config.yaml
head_dim: 64
init_std_o: 0.00866
init_std_down: 0.00531
Each number is 128 + 24 x the weight over its row's rms, rounded and kept within 0 to 255. Layers, rows and columns count from 0. The size above them is the row's rms in percent of the matrix's.

# layer 3 MLP down (transposed), 512x192, rms 0.216, rows 192-237, columns 96-143
size [ 93 102  97  95 102  99  98  96 103  93  98 102 101 101 101 102  93 103 102 100 111  97 106 103  98  99 102  97 104  92  98 102  97  99  99 107  98 103  94  98  97 104 100 113 105  99]
[[144 157 110  98 137 115 142 139 157  97 119 109 143 157 100 133 134 155 147  74  96 119 140 112 141  89  87  83 142 101 114 169 165 115 135 107 118 154 138 112  94  96 159 129 132 133 174 115]
 [152  82 134  79 112 103  66  93 107 112 175 120 152 181 129 152 149 108 140  96 149 131 100 170 114 144 131 152  90  99 135 154 128 148 169 124 157 140 167 109 105 109  80 158 140  85 134 125]
 [102 123  65 154 115 113 157 107 121 111 133 109 152  93 124  96 139 148  90 132 149 187 138 160  96 125 152 142 133 149 152 103  96  95 163 127 142 109 119 128 159 157 120 171 113  97 132 146]
 [102 147 118 137 122  85 134  77 133 146 124  85 130 149 124 150 111 130 115 115 125 126 137  87 129 161  87 123 143 131  86 118 147 166 140 152  96 132 113 126 137 120 136 142 134 141 133 108]
 [110 141 129 143 148 144  76 100 117 112 121 163 139 114 182 121 157  84 113 127 136 112 108 131 143 121 115 114 112  98 138  83 126 130 122 140 155 161 103  81  89 111 118 134 137 123 178 170]
 [119 130  87 147 147 138 183  95 154 135 153 123 159 136 156 151 124 123 148 185 147 144 150 153 109 134 131 110 160 113 114 139 110 121 141 150 123 137  99 166 122 140 138  89 139  94 122 168]
 [145 125 141 158 138 133 183 169 118 117 137 119 148 151 112 141 145 124  97 142  94 125  98 146 120 133 157 116 130 109 169 117 201 150  96 134 141 150 128  99 142 158 137 101 147 135 119 142]
 [139 111 137  97  86 170 132 150 143 120 134 130 113 155 109  81  97 141 111 126 107 140 113 131 126 128 122 134 190  88 136 114 122 144  81 163 133 123 139 118 110  98 155 158 104 117  75 141]
 [108  79 166  88 113 106 151 160 142 151  98 127 148 157  86 125  99 111 111 134 135 123 119  95 137 112 135 124 130 127 101 164 111 144 125 116 109 125 140 148  98 122 122 181 114 144  99 129]
 [152 150 149 123 150 114 127 152 124  72 132 194 124 102 106 163 130 113  98 119  97 147 166 125 135 145 144 160  92 135  99 122 103 103 114 120 136 117 131 120 187 152 117 120 191 114 164 152]
 [123 107 129 136 107 126 155 126 118 122 145 135 106 170  99 172 107  83 148 152 166 146 169  97 149 123 124 152 184 121 130 121 115 148 125 151 112  94 105 136 179 134 137 165 119 154 137 135]
 [117 119 131 158 155 188 172 131 110 136 107 119 113 114 153 100 111 150  60 110  98 134 125 141 113 126 120  97 124 110 126 153 138 149 127 117 124 150  73 168 146 164 143 144 101 123 133 147]
 [184 133 152 126 137 142 148 147 119 103 132 106  80 117 119 132 117 118  74 137 117 110 138 118 150 108  92 143 130 112 151 102 125 171  77 110  95  83 138 116 152 105 135 106 119 111 153 100]
 [163 150 113 109 117 134 123  96 124  79 141 130 111 125 144 100 171 145  75 113 147  96 144 144 101  88 107 145 122 138 120 108 101  68 106 137 141 168 127  79 149 128 122 126 112 112 112 145]
 [145 150 146 164 104 138 153 125 156 135 136  87 111 166 158 150 119  86 165  94 136 110  70 142 173 137 113 119 139 136  93 125 124 130 157 122 118 160 138  91 123 102 123 165 152 212 166 149]
 [145 134 121 138 123 138 119 119 144 139 116  88 150 110 126 121 133 120 162 187 144 139 123 155 105 149 136 141 111 116 107 130 115 135 142 101 134 151 145 138  76 154 112 143 141  98 131 160]
 [135 133 111 118 129 154 143 118 117  98 159 138 112 116 130 113  89  98 145 149  99 176 148 165  99  91 149 165 168  93 136 134 109 115 153 137 124 138 181 156 104 139 132 155 118 146 166  91]
 [ 44 135 145 108 135 124 107 118 101 127 147 145 151 142 132  96 134  91 172 143 171 144 133 148  81 130 112 138 116 114 151 144 116 117 138 175 115 104 104 112 101 141 127 129 124 120 113 109]
 [174 138 129 154 167 151 132 117 159 126 108 111 100 114 147 126  82  97 160 152 130 102 136 106 145 121 134 141 168 156 155 163 120 135 175 126 124 142 134 155 112 174 115 108 134 106 137 121]
 [124  92 131 126 137 132 108  83  67  93 112  80 153 120 156 114 151 129 105 145 160 130 105 117 139 142 134 117 146 109 131 118 137  89 143 125 130 194 114 120 136 114 104  66 135 109 119 183]
 [138 112 103 131 110 178 135 100 142 130 154 157 120 116 146 125 131 134 118 124 153 105 122 117 160 164 123 124 107 157  46 108 148 140 139 137 114 125 102 112 112 141 102 110  67 126  75 117]
 [129 123  98 133 121 147 107 119 106 100  93 109 139  89 182 127 141  78 118 160 157 143 151 133  93 135 109  97  84 112 137 126 109  79 145 105  81  74 101 123 127 135 110 117 146 124 113 147]
 [108 142 137 130 129 179 132 136 116 134 150 112 108 117 133 101 105 128 105 129 124 125 113 177  83 163 133 101 135 135 153 177 118 122  80 135 138 121 125 121 110 147 129 144 130 134 118 135]
 [104 145 128 109 118  99 119 140 100  91 135 131 179 122 143 138 117 163 118 144 133 148 102 107 153 142 143 162 114  79 146 111 107 152 114 106 160 125 108 126 103  90 137 131 115  87 137 142]
 [122 130 132 159 149 102 113 113 118  97 132 146  83 106 157 142 134  74 129 144  92 142 142 145 110 141 119 109 103  89 171 125 158 109 128  73 127 169 122 113 180 115 140 161 153 140 136 129]
 [133 131 155 111 170 117 143 143 134 148  88 126 132 109  83  93 150 133 142  67 173 108 128 130 135 116 139 136 199 155 155 113 146 127 146 138 125 118 130 129 144 140  65 157 151 121 113 110]
 [152  88  84 135 137 131 102 121 122  95  91 133 112 150 145 140 130 101 133 116 116 147 126 149  85 129 135 136 112 119 153 165  84 116 152 122 149 137 162 120 154 176 114 166 116 136 121 145]
 [133 164 129 113 166 163 125 129 145 136 131 158 148 107 124 120 144 130 117 127  97 106  87 103  99 100 157 134 139 157 142 134  84 142 106 125 118 136 139 122 183 159  95 103  86 109  81 130]
 [ 88 146 132 123 127 131 145 131 117 127 102  77 124 166 117  71 164 144 131  98 143 133 166 133  99 190 148 109 147 170 135 101 143 123 132 114 120 100 100 135 140 133 139 150 146 111 183 101]
 [112 106 134 111 144 109 160 116 138 170 155 157 110 139 136 143 105 136 137 113  89 129 168 140 135 167 134 157 203 140  96 101 141 122 209 130 137 108 113 147 120 150 166 104 122 165 177 134]
 [103 117 124 124 121 153 110 177  89 120 143 193 127  81 109 124  93 148 157 189 109 111 142 137 119 120 107 189 113 137 142 150 114 124 116  90 136 130 103 106 158 158 118 147 144 127 125 131]
 [101 148 128 116 145  99 110 155 129 144  93  95 119  80 155 163 126 104 157 128 164 180  99 148 139 154 141 138 134 116 137 110 140 101 135 116 126 133 137 164 110 129 145 123 118 166  81 123]
 [133 137 145 112 171 169 127 136 120 122  95 170 120 144  82  96  92 154 109 126 142 116 136  59 114 109 124 147 150  84 127 134 136 117 109 174 124 129 143  78  92 141 134 153 152  96 103  99]
 [115 135 132 135 142 101 116 166 102  96 142 103 108 156 140 104 103 175 127 121 151 100 135 129 102 124 164 116 158 170 147 131 119 161 114  91 141 183  95 153 123  70 101 117 147  88 115 136]
 [143 115  74 174 141 137 147 103 144 143 118  93 149 134 152 121 137  97 137 145 135  80 109 115 160  95 157  93 147 159  63 144 131 125 105 105 124 117 132 134 147 149 141 114 100 146 104 111]
 [144 125 122 142 123 143 168 104 126 160 159 126 119 142 107 137 114 118 157  49 129 137 167  98 157 159 152 153 109 134 151 179 115 124 110 128 136 158 114 142 111 132  89 144 151 120 101 147]
 [132 138 122 184 122 117 149 123 131 167 131 125 168 144 137 132 133 147 154 164 100 106 148 135 132 131 109 166 182 105 119 134 163  91 127 126 149 114 139 120 113 161 120 151 127 114 100 138]
 [ 93 137  90 119  71  99 119 120 153 157 148 122 137 150 166 155 125 137  98 119 154  89 105 112 112 102 148 163 101 149 137 132 126 114 114 115 142 109 170 120 110 192 119  97 143 113  82  96]
 [138 119 139 115 136 183 123 126 123 155 156 120 180 119 127 125 124 124 126 112 167 148 189 182 158 176  98 101 113 112 154 135 156 129 132 130  99 191 112 118 130 144 137 137 145 115 109 138]
 [112 168 119 121  99 145 154 135 116 163  94 118  97 116 129 117 159 125  84 141 149 108 112 146 182 124 155 148 122 142 107 162  98 143  96 132 131 152 150  98 159 114 106 157 152 131 146  86]
 [ 61 125 120  71 147  93  98 111 111 138 143  81 162 187 102 124 153 138 144 126 135 154  85  96 128 114 111 147 153 134 130 175 114 115 134 140 118 123 114 154 124 115 141 125 122 152  69 105]
 [158  98 112 103 114 135 117 130 127  96 117 127 127 112 111  88 117  55 146 141 114 142 181 161  95 155 150 151 128  81 127 110  67  95 135 169  94 129 128 144 132 142 137 164  93 113 105 131]
 [146 161 140 146 130 122 111 135 123 102 131 155 127 129 198 170 107 128 114 152 127 150 153 136 121 159 134 118 147 104 151 123 132 137 151 179 185 135 134 106 109 136 117 143 128 152 115 133]
 [112 139 114  94  95 125 134 129 109 104 145 121 133 103 161 121 155 113 132 113 146 118 135 120 144 143 110 133 114 128 142 149 111 164 156 135 147 112 123 127 155 178 119 123 150 131  89  90]
 [124 136 113 131 136 140 128 137 139 146 134 151 133  85 104 166 105 127 145 115 186  91 122 140 116 180 143 108  96 150 142 103 125 151 150 163 140  96 122 192 145 131 122 121 120 112 104 128]
 [135 122 129 157 109 127 132 152  94 157 158 133 152 109 126 148 145 116 150 103 103 159 146 142 111 132 154 108 123 187 144 151 167 113 112 124  93 123 138 100 111 131 121 149  96 108 161  94]]
# layer 3 MLP gate, 512x192, rms 0.265, rows 193-238, columns 96-143
size [100 104  99 104  94  94  99  99 104 101  91  96  93  90 108  92  96  87 108 110  81  97 100 100  99 103  99 111 100  96 100  92  98  93 103 108 101  92  92 107 101 103 104 101  95 103]
[[148 129 121 109 105  79 126  94 141  87 134  95  88 127 162 111  95 139 162 150 145 129 128 154 135 127 134 124  82 130 154 146 118 132 114 102 129 100 150 105 110 131 148 109 126 101 159 144]
 [160 128 143 139 128 150  97 146 144 119 135 108 103 138 124 112 128 190 121 164 172 132 115  99 146 121 143 123 116 118 128  92  92 139 145 155 133 107 130 119 134 117 123 112 115 125 114 130]
 [118 143  73 127 121 142 158 129 105 113 123 181 136 157 132 100  90 127  95 122 131 153 127 100 129 106 154 110 124 136 106 161 116  95  92 119  91 116 113 128 119 147 165 149 146 110 115 121]
 [168 133 172  93 126  90 136 142  68 171 108 183 148 120 144 157 120 117 133 137 124 154 136 148 181 118 126  98 102 145 162 118 102 124 166 108 144 135  75 152 105 140 134 143 109 140 157 130]
 [147 121 148 109 122 114 159 132 165 160 187 124 140 132  95 134 109 136 154 121 108 160 114 119 127 148  90 153 150 138 126 152 128 194  93 143 123 126 140  93  93 116  88 155 129 119 108 134]
 [122 148 154 172 137 153  85 124  97 116 157 124 156 136 124 145  93 122 129 134 111 126 115 145 152 153 141 108 130 113  94 169 112 166 127 144 173 120 117 131 135  79 138  90 118 138 136 145]
 [158 122 149  96 142 122 137 151 120  91 115 106 183 121 144 144 133 144 150 143  99 139 141 134 138 157 158 130 128 117 142 124 120 135 108 121  96 138 145 134 122 118 150 131 130 124 112 141]
 [148 178 173  58 142 152 122 105 155 156 151  95 131 136 118 115 110 144 156 128 133 142 132 110 156 123 130 102 168 136 121 134 129 132 131 123 115 163 126 130 152 140 116 143 119  96 114 153]
 [154 122 101 145 112 111 113 139 103 134 133 143 108 100 147 131 121  98 129 162 156 120 144  96 117 121 139  96 118 139 118 131  89  72 137 104 101 133 137 130 159 186 141  85 120 155 153 128]
 [150 134 119 112 100 148 120 134 128 123 165 160 116 129 107 147 103  81 165 159 138 138 164 180 128  88 131 150 111 117 133 139 150 122 124 151 106  93 129 107 127 108 104 116 153  96 127 135]
 [124 148  84 163 136 156 119 122 146 117 131 173  75 122 175 136 148 160 121 141 122 153 139 134 122 138 150 138 155 182 149 153 118 138  92 112 110 121 106 108 128 126 111 195 142 123 162 157]
 [118  98  93 139 147 103 129 149 105 156 167 101 133 156 156 156 154 109 113 129 128 136 121 134 105 138 129 103  96 101 175 138 122 135  81 128  92 156 130  94 108  96 104 142 151 102 146 126]
 [108 101 138  81 145 112  96 121 163 134 100 195  99 156  99 102 121 109 110 137 143 101 130 125 143 145 168 194 151 127 154 138 141 124 136 153 156 131 160 115 155 154 163 107 141 129 147 164]
 [173 118 112 167 155 141 161 146 180 123 140  95 140 145 104 129 120 145  87 134 127 142 163  85 128 147 145 155 147 107 172 150 159 147 124 157 136  99 145 160 126 172 141 125 131 123 157 146]
 [128  85 118 151 148 134 118 133 107 102 103 136 141  84 143 141 159  83 111 122 166 142 122 111 175 129 131 113 152  50 122 133 157 153 114 145 148  99 144 157 164 140 137 111 119 123 132 125]
 [108  91 104 115 122 126 140 146 157 149 171 122 120 155 172 106  98 140 180 108 151  89 115 122 157 155 118 110 119 130 145 158  96 124 106 133 146 107 169 157  87 142 115 141 153 127 123 110]
 [105 123 130 115 145 113 157 124 147  97 120 166 104 122  98  82  72 120 111 113 100 147 144 123 121 125 143 122 113 100 121 151 143 117 114 127 145 164 156 137 127 115 153  65 130 132 148 137]
 [128 165 130 141 172 156  90 150 112 113 139 103  93 160 120 198  70 118 160 158 143 131 106 109 135 118 105 131 151 162 147 115 197 139 126  88 119 137 120 158 138 158 103 157  97 141 145  97]
 [134 144 142 137 108 111 135 150 113 125 115 131 124 134 170  99  91 106  89  84 123 156 141  87 106 149 140 124 145 175 117 116 134 129  91 146 140 112 140 131 104 101 165 124 127  75 152 112]
 [174 124 132 131 133 105 105 113 148 119 137 124 124  79 159 117 111 102 124  63 153 123 163  91 132 147 142 119 151 137 136 153 169  99 142 144 127 130  90 155 125 115 141 140 142 131 139  81]
 [138 117 116 135  70 122 126 134 152 126 138 159 163 111 114 103 127 167 136 175 108 117 112 120 131 103 182 138 133 118 134 106 152 118  96 137 100 120 166 141 110 116 111 118 111 133 125 124]
 [125 138 117  87 161 154 148 143 141 122 165 128 132 141 171  63 152 125 140 119 160 146 121 121 127  75 134 117 103 138 118 105 126 110 100 128 138 134 114 130 112 116  93 117 108 141 139 121]
 [153 128 120 124  99 140 139 130 184 114 110 102 151  99 120 117 129 138 130 134 119 130 156 144 175 130 133  97 148  84  91 188 121 142 142 132 134 140 156 115 136  72 140 144 120 133  49 117]
 [133 101 106 156 127 151 104  88 110 164 115 172 148 106 142 126 132 148  87 116 154 119 109 126 127 124 121  81 122 129 113  90 147 140 115 138 152 102 163  96 123 102 183 129 141 112 155 126]
 [124 139 123 153 128 152  81 134  93  98 124 112 142 129 113 139 169 134 122 160 110 133 179 136 136 153 150  99 111 144 132 127  83 139 109 126 134 144 156  91 146 135 159 135 136  73 140 142]
 [137  97 194 121 136 150 124 121 140 110 149 125 155 157 127 148 146 133 114  93 118 150 183  99 148 147 146 163 148  80 141 112 105 165 147 125 127 133 128 159 161 145 127 118 146 149 154 170]
 [157 173 174 125 115 118 172  67 112  93 136 132 104  82 118 142 138 113 124 126 115  78 118 129 110 132 124 155 111 123 127  95 113 145 132 127  60 119 125 137  97 115 110  86 129 142 147 139]
 [107 163 119 130 115 102 146 133 120 135 157  99 146 130 112 142 103 123 101 147 132  71 105 121  77 100 129 115 121 119 109 168 137  72  90 120 167 188 147 160 129 124 109  78 128 145 134 119]
 [132 134 106 113 147 148 119 128 106 136 140 113 112 109 163 173 154 115 128 101 131 112 108 140 115 139  85 121 145 122 117 149 118 149  90 137 126 162 104 190 109 109 105 134  98 169 125 137]
 [128 148 167 112 176  87 122 150 123 128  99 143 155 154 110 117 127 126 137  97 123 129 194 108 111 128 160 119 120 124 134 142 149 135 156 148 132 100  94 164 149 166 118 130  99 127 117 134]
 [106 183 155 107 133 119 119 105 113 119 164 156 139 139 128 132 134 142 138 147 111 129 127 109 165 131 132 171 158 141 107  90 148 110 173 156 202 115 122 129 135 102 153 156 106 124 127 167]
 [115 163 113 119 129 109  86 142 112 118 150 114  86 156 111 133 190 102 124 131 115 154  96 155 101 140 139 146 127 149 113  90 117 123 126 123  97 171 176 109 124 155 137 157  89 113 154 145]
 [137 121 144 117 163 145  99  89  98 129 109 124 111 136 156 151 135 151 105 154 114 109 135 128 136 145 129 125 147 110 164 127 150 131 159 154  94 132 146 152 140 121  94 167 116  76  97 152]
 [149 138 138 107 109 116 130 127 147 104  90 166 127 157 115 116  96 129 138 117 136 100 101 128 111 149 130 128 123 171 149 123 140 139 150 105 120 116 113 133  90 117 154  86  74 136 105  97]
 [124 134 133 103 141 127 117  80 109 108 141 115 136 154 123 142 115 116 129  98 135 137 143  87 104 148 137 126 126 163 142 133 130 156 141 130 110  29 126 159 141  95 102 120  87 128 166 126]
 [133 116 143 160 124 109 160 172 102 112  96 118 117  99 114 134 116 106 122 139 109 123 106 109 147 183 133 147 135 126 153 119 145  81 149 117 133 145 126  95 148 114 157 134 147 148 125 148]
 [147  82  85 133  88 126 202 150 110 160 177 108  90 172 114 125 139 123 138 142 146 135 107 115 125 172  86 169 126 120 132 137 151 124 130 112 117 169 130 138 138 136 128 127 132 131  94 185]
 [ 83 139 153 123 144 118 102 136 139 115 130 171 149 113 141 124 140 128 139 142 135 154  73 133 133 147 178 137 123  80 155 155 104 117  95  94 166 159 142 162 108 137 132  82 144 109 107 104]
 [ 95  95 107 127 180  89 140 162 125 165 156 103 137 150 171 132 127 125 156 147 119 113 130 135 107 128 105 109 119 123 129 107  85 129 103 122 122 105 118  91  79 111 139 157 160 141 138 160]
 [106 134 143 135 170 107  88  79 122 140 145 150 169 144 112 115 155 112 165  83 137 147 126 104 114 128 113 146 109 125 119 147 136  98 118 166 160 102 106 156 109 123 111 122  92  95 116 123]
 [ 99 140  65 135 123 116 122 139 110 129 118 131 127 102 130 142 111 109 120 170 121 147 133 113 157 151 100 131 147 132 171  99 136 112 190 133 131 127 142 140 190 165 101 133 143 144 122 149]
 [163 100 138 165 136 102 131 144 101 122  95 152  89 169 169 147 119 140 149 116 139 150 156 148 153 122 119 144 121 134 126 147 130 119 121 120 125 119 160 126 124 142 133 125  99 128 145 120]
 [122 172 109 131  98 153 135 123 134 136 135  98 130 148 120 115 122 122  96  90 119  89  96 126 132 163 134 115 132 122 136 132 122 133 128 155 115 135 118 142 129  99 113  78  91 133 116 117]
 [122 101 146 124 134  87 157 111 103 127 119 162 137 121 149 129 139  97 129 137 167 119 136 131 161 129 126 105 152 120 137 134 165 140 127 127 123 155 174 109 170  94 119 135 131 119  76 120]
 [167 173 129 142 147 143  95 130 129 158 161 116 127 124 111 127 108 140 125 139 117  88 147 127 135 106 131 156 140 167 131 180 130 147 135  89 128 129 122 111 101 153 130 143  82 129 156 145]
 [165 100 116 104 113 157 144 126 151 148 142 147 121  98 163 152  87 119 115 132 135 126 175 139 159 137 115 129 179 101 130 134  96 172 160 136 128 137 129 146 113 199 111 171 172 130 140  77]]
# layer 3 MLP up, 512x192, rms 0.272, rows 193-238, columns 96-143
size [ 99 104  96 103  98  93 100 103 105 104  99  98  97  89 105  96 103  96 112 109  95  98 106 108  95 105 106 105  96  95 101  97  99  89 102 102 101  92  90 120 109 102 104  95  94  98]
[[111 105 142 118 114 105 161  94 106 107 128 152 110 177 156 120 143 185  90 154 158 140 124 160 136 152 135  84 130 101 160 151 100 117  94 132 128 102 111 108 116 136 142 106 135 128 139 159]
 [163  79 152 130 135 153 109 144 154  78 157 160  96 133 123 159 170 139 104 108 171 124 178 115 129 134 167 122 170 102 127 129  96 162 107 113  96 121 133 160 149 122 148  93 136 131 128 108]
 [131 160 159 127 140 180 155 101 127 108  95 131 131  87 122 159 137 111 140 135 144 137 120 156 140  81 129 116 143 105 174 135 108 146 101 144 164 106 105 102 161  96 164 100 136 187 139 112]
 [117 148  87 150 166 118 136 165  87 119 174  95 104 126 156 110 110 133 125 106 121 161  96 124  96  93 151 148 116  76  94 127 131 115 129  99 159 116 133  93  72 133 131 127 120 121 131 139]
 [131 103 158 149 155 144 132 144 128 117 169  95  60 136 140 100 164 128 135 121 116 102  77 140 103 143 116 152  86 120 164 106 152 147 125 110  96 156 149 132 135 125 140  81 135 112 116 120]
 [ 80 119  58 151 121 108 179 125 145 158  81 163 166 143 174 131 133  80  83 174 113 130 140 144  98 116  99 115 168 108 150 161 128 112 108 168 134 130 135 136 136 151 137 121 141 152 111 156]
 [164 115  97  94 111 121 185 142 153 136 136 130 127 117 157 127 108 143 130 160 142 136 142 103 131 150 141  96 108 116 121 168 138 156 136  97  87 146 124 117 142 129  83  74 114 134 123 138]
 [ 83 118  81 132 138 160 103 175 135 138 144 105 130 152 115 134 117  93 129 145 176 137 159  99 131 166 126 144 136 107  98 124 183 133 116 115 138 133 121 129 103 100 159 160  99 127 123  89]
 [112 127 156  87 115 129 143 108 173 125 129  75 135 151 140  94 100 147 116 136  74  93 174 119 104 178 138 174 151  95 150 123 109 141 124 117  97 172 124 106 154  89 112 138 144 137 140 153]
 [132 158 157 107 166 169 110 128  84 150  85 106 126 101 148 107 139  92 157  87 156 113 114 105 167 118 105 108 137 100 120  80 134 127 166 114 153 145 144 114 104 158 151 133 153 106 141 115]
 [150 119  73 138 140 106  97 163 103 176 119 144 110 133 153 125 155 124 137 108 117 125 150 128 110 148 128 127 136 119 135  96 123 106 141 144  80  98 102  97 110 132 127 109 117 146 189 124]
 [ 78 137 141 100 130 127 130 129 172 112 122 140 147  97 135 129 129 121 116 140 106 149 147 189 110  87 146 137 139 138 126 133 132 103 154 114 156 110 125 152 149 153 137 143 146 147 136 116]
 [150 143 133 120 136 171 119 110 117 142 148 162 114 100 128 138 114 106 166 161  73 145 152 130 126 130 121 127 156 154 141  93 126 140 129 141 108 128 120 130 131 141 116 128 108 114 129 111]
 [107 117 108  89  90 142 116 146  69 122 105 131 105 133 120 107 125 134 149 156 126 148 104 141 152 103  96 117 154 131  68 141  99 113 128  89 135 125 122 105 154 106 108 145 116 161 106 117]
 [118 142 108 157 134 123 133  93 124  97 122 159 109  94 151  86 181 103 135 126 143 111 130 106 120 161 122 126 126 155 117 145 155 136 134 109 162 132 103 150 101 104 141 109 105 139 138 137]
 [134 116 157 170  90  95 130 152 151 106 114 157 118 108 140 147 131 106 111 132 187 131 142 100 128 126 131 123 120 125 120  77 130 116  80 120 107 157 139 115 128  86  89 144 141 143 111 134]
 [137 136 172 137 106 115 126 131 106 148 111 110 103 104 110 157 136 117 111 117 139 118 111  87  91 145 132 137 119 134 156 124 131 136  98 133 113 131 120 165 150 123 134 128 124 135 114 138]
 [125 155 129 104  88 137 143 149 133 162 114 127 124 145  83 102 143 114 123  68 132 164 114 153 112 105 170  94  98 139 140 130  95 122 122 137 100 110 135  96 145 119  95  89 117 115  91  79]
 [ 85 109  99  72 119 165 115 113 126 145 124  87 108 160 129 175 124  80 161 120 126 148 125 100 157 150 137 135 116 184 109 114 172 134 137 112 156 128 142 106 158 115 152 130 107 131 121 118]
 [ 99  83 166 149 126 143 153  89 160 123 142 137 170 130 133 105 128  66 130 112 114 107 123 127 103 111 152 144  81 157 144 116 108 107  78 126 146 113 136 118 121 108 107 131 143 111 152 131]
 [141  93 130  73 113  98  89 120 189 110 162 141 133 142 146 139 165 120 124 138 120 120 133 125 179 124 158 131 154 131 172  59 151 165 136 167 129 124 146 107 154  93 119  78 140 167 110 150]
 [119 146 103 142 151 152 186 158 143 142 106 138 111  80 144 100 133  51 110 131 154 121 131 172 109 204 144 157 136 152 108 128 163 148 129 167  98 124 143  95  96  84 106 115 142 142 127 122]
 [110 147 136 141 101 141 126 124 115 123  97 123  86  87 128 136 121 144 141 153 171 102 107 134 107 155 114 107 138 117 143 120 143 155 127 142 161  84 143 159 149  98  81 153 170 158 158 124]
 [121 162 124 125 116 148  99 128 145 142  78  96 166 158  87  89 145 135  60  96 139 118 179  66 123 172 146  73 146 143 166 168 150 110 100 188  94 140 102 180 162 129  92 144 142 105 163  96]
 [121 110 141 124 128 143 147 109 147 131  91 145 111  82 126  99 112 161 106 112 134 164 106 127 149 115 107 161 129 133 132 115  73 125 123  82 128 124 173 143 145 144 147 129 131  80  96 117]
 [154 145 178 111 176 152 154  87 121 157 106  97 104 140 160 111  94 125 107 175 113 107 127 127 129 114 128 112 154 128 139  94 120 112 126  98 156 105 147 136 139 122 126 151 123 147 174 114]
 [120 113  65 125 145 115 157 133 127 131 135 106 105 140 132  98 106 135 108 120 159 111 103 134 142  84 115  93 126 128 123 118 124 144 135 100 175  91 159 125 143 140 142 143 137 121 147 148]
 [107 140  98 142 153  98 108 118 153 128  98 115 148 128 125 168 117  98  83 127 153 104 106 125 106 123  85 118 117 133 102 144 156 114 132 164 129 132 139 106 147 154 142 112 148 144 149 156]
 [152 120 170 154 129 148 127 105  83 109 124 128 108 145 139 131 128 125 149 119 124 118 117 135 160 155 167  97 135 136 160 162 114 129  43 163  87  95 114 155 134 128 136 118 158 128 121 128]
 [134 165 127 126 153 128 140 156 109 167 102 151 142 155  81 152 126 118 151 128 123  98 161 111 157 164 149 123 188 164 131 152 158 116 154 100 102 139 126 162 121 121 143 121  78 159 155 113]
 [156  97 156 140 137 155 136 124 104 144 115 126 155 111 143 128 127  99 107 170 124 154 147 148 144 178 157  94 140 151 122 158 108 126 137  84 135 135 123 121 127 117 151 138  87 162 114  92]
 [161 132 108 142 112 132 140 163 148 117 143 107  86 125 101 106 151 117 115 144 159 167 117 124 134 148 158 177  95 125 113  99 112 105  89 128  77 122 168 124 160  83 127 133 115 133 159 148]
 [132 156 146 127 116 137 125 102 137 119 138 123 109 128 119 119 103 148 153 113 136  85 162 158 114 104 126 157 145  88 136 145 119 129 137 116 155 127  92 118 135 117 124 138 183 160 147  24]
 [108  93 116 101 117 141 112 118 126 138 171 117 122 150 165 147 147  99 108 138  96 147 119 109 144 130 115 140 158 100 101 116 161 133 115 122 169 126 161 159 183 120 137 141 144 131 129 129]
 [111 125 122 137 132 122 169 168 110  90  60 117 150 104 119 122 160 127 108 147 117 111 125 153  87 140 161 119 115 147 145 164 142 183 128 142  82 100 110 147 137  97 126 143 146 161 121 159]
 [144 157 148 115 144 128 146 126 105 150 133 146 166 166 120  93 115 116 148 138 132 150 114 122 127 147 122 112 166 121 140 187 136 134 131 129 104  91 124 136 137 125 117 165 156 133 104 152]
 [171 119 119 134 104 142 109 121 138 145 114 146 141 111 110 111 133 107 111 112 114 133 147  78 178  95 122 157 158 128 105 164  94 114 119 155 185 132 136 186 129 140 123 145 133 115 163 126]
 [ 59 125 117 141 125 117 167 146 128 121 155 152 126 119 115  79 129 136 178 127 131  91 124 153  91 127 174 102 144 109 121 159  79  95 135  90 126 170  61 186 109 162 171 106 122 121 109 140]
 [141 124 167 126 122 102 115 112 154 169 145 156 138 144 143 159 111 134 140 124 108 147 103 163 108 174 134 156 134  72 118 140 114 118 132 169 133 152 165 124  90 128  89 126 120 139  93 152]
 [143 111 139 139 109 152 184 149 139 102 127 129  99 129 168 182 131 143 134 125 160 112 157 109 200 150 109 104  92  90 136 107 129 130 140  93  92 118 126  93 145 116 116 111 116  77 139 139]
 [ 97 158 129 115 152 132  79  95 107  91 122 129 134 121 124 121 164  94 123 116  83  76 116 174 127 130 114 156  95 166 154  91 152 136 127 128 110 152 129 118 116 113 111 147 126 108 114 106]
 [116 154 133 156 121 118 156 116 120 122 149  89 137 114 113 127 143 142  95 153 138 144 121 173  83 119 135 101 104  96 105 136 132 108  85 179 136  99 146 133 173 149 160 130 146 139 106 127]
 [147 129  99 145  85 117 169 149 129 131 103 160 113  68 146 119 114 122 145 131 180 122 142 173 119 159 161 110  99 144 102 119 134  87  96 126 131 159 105 142 122 125  77 140 150 145 151 158]
 [165 167 123 123 114  68 102 138 163 143 118 142 126 146 143 120  93  94 127 168 127 133 141 122 130  87  90 115 148 179 125  92 133  86 109 128 108 128 109 186 140 129 142 113 107 121 134 115]
 [125 116 116 157 148 151 146 138 152 150  97  99 142 161 123 112  83 118 116 175 147 133 143 113 126 110 147 126 110 117 116 132 124 151 124 115 154 100 103 168 136 106 129 121 164  98 132 153]
 [117 165 145 103 122 138 133 138 110 123 116  95  88 155 149 109 157 161 147 128 105 124 120 170 138 143 100 143 108 133  95 152 104 120 101 115 152 175 132 136 120 136 155 139 137 130 167 143]]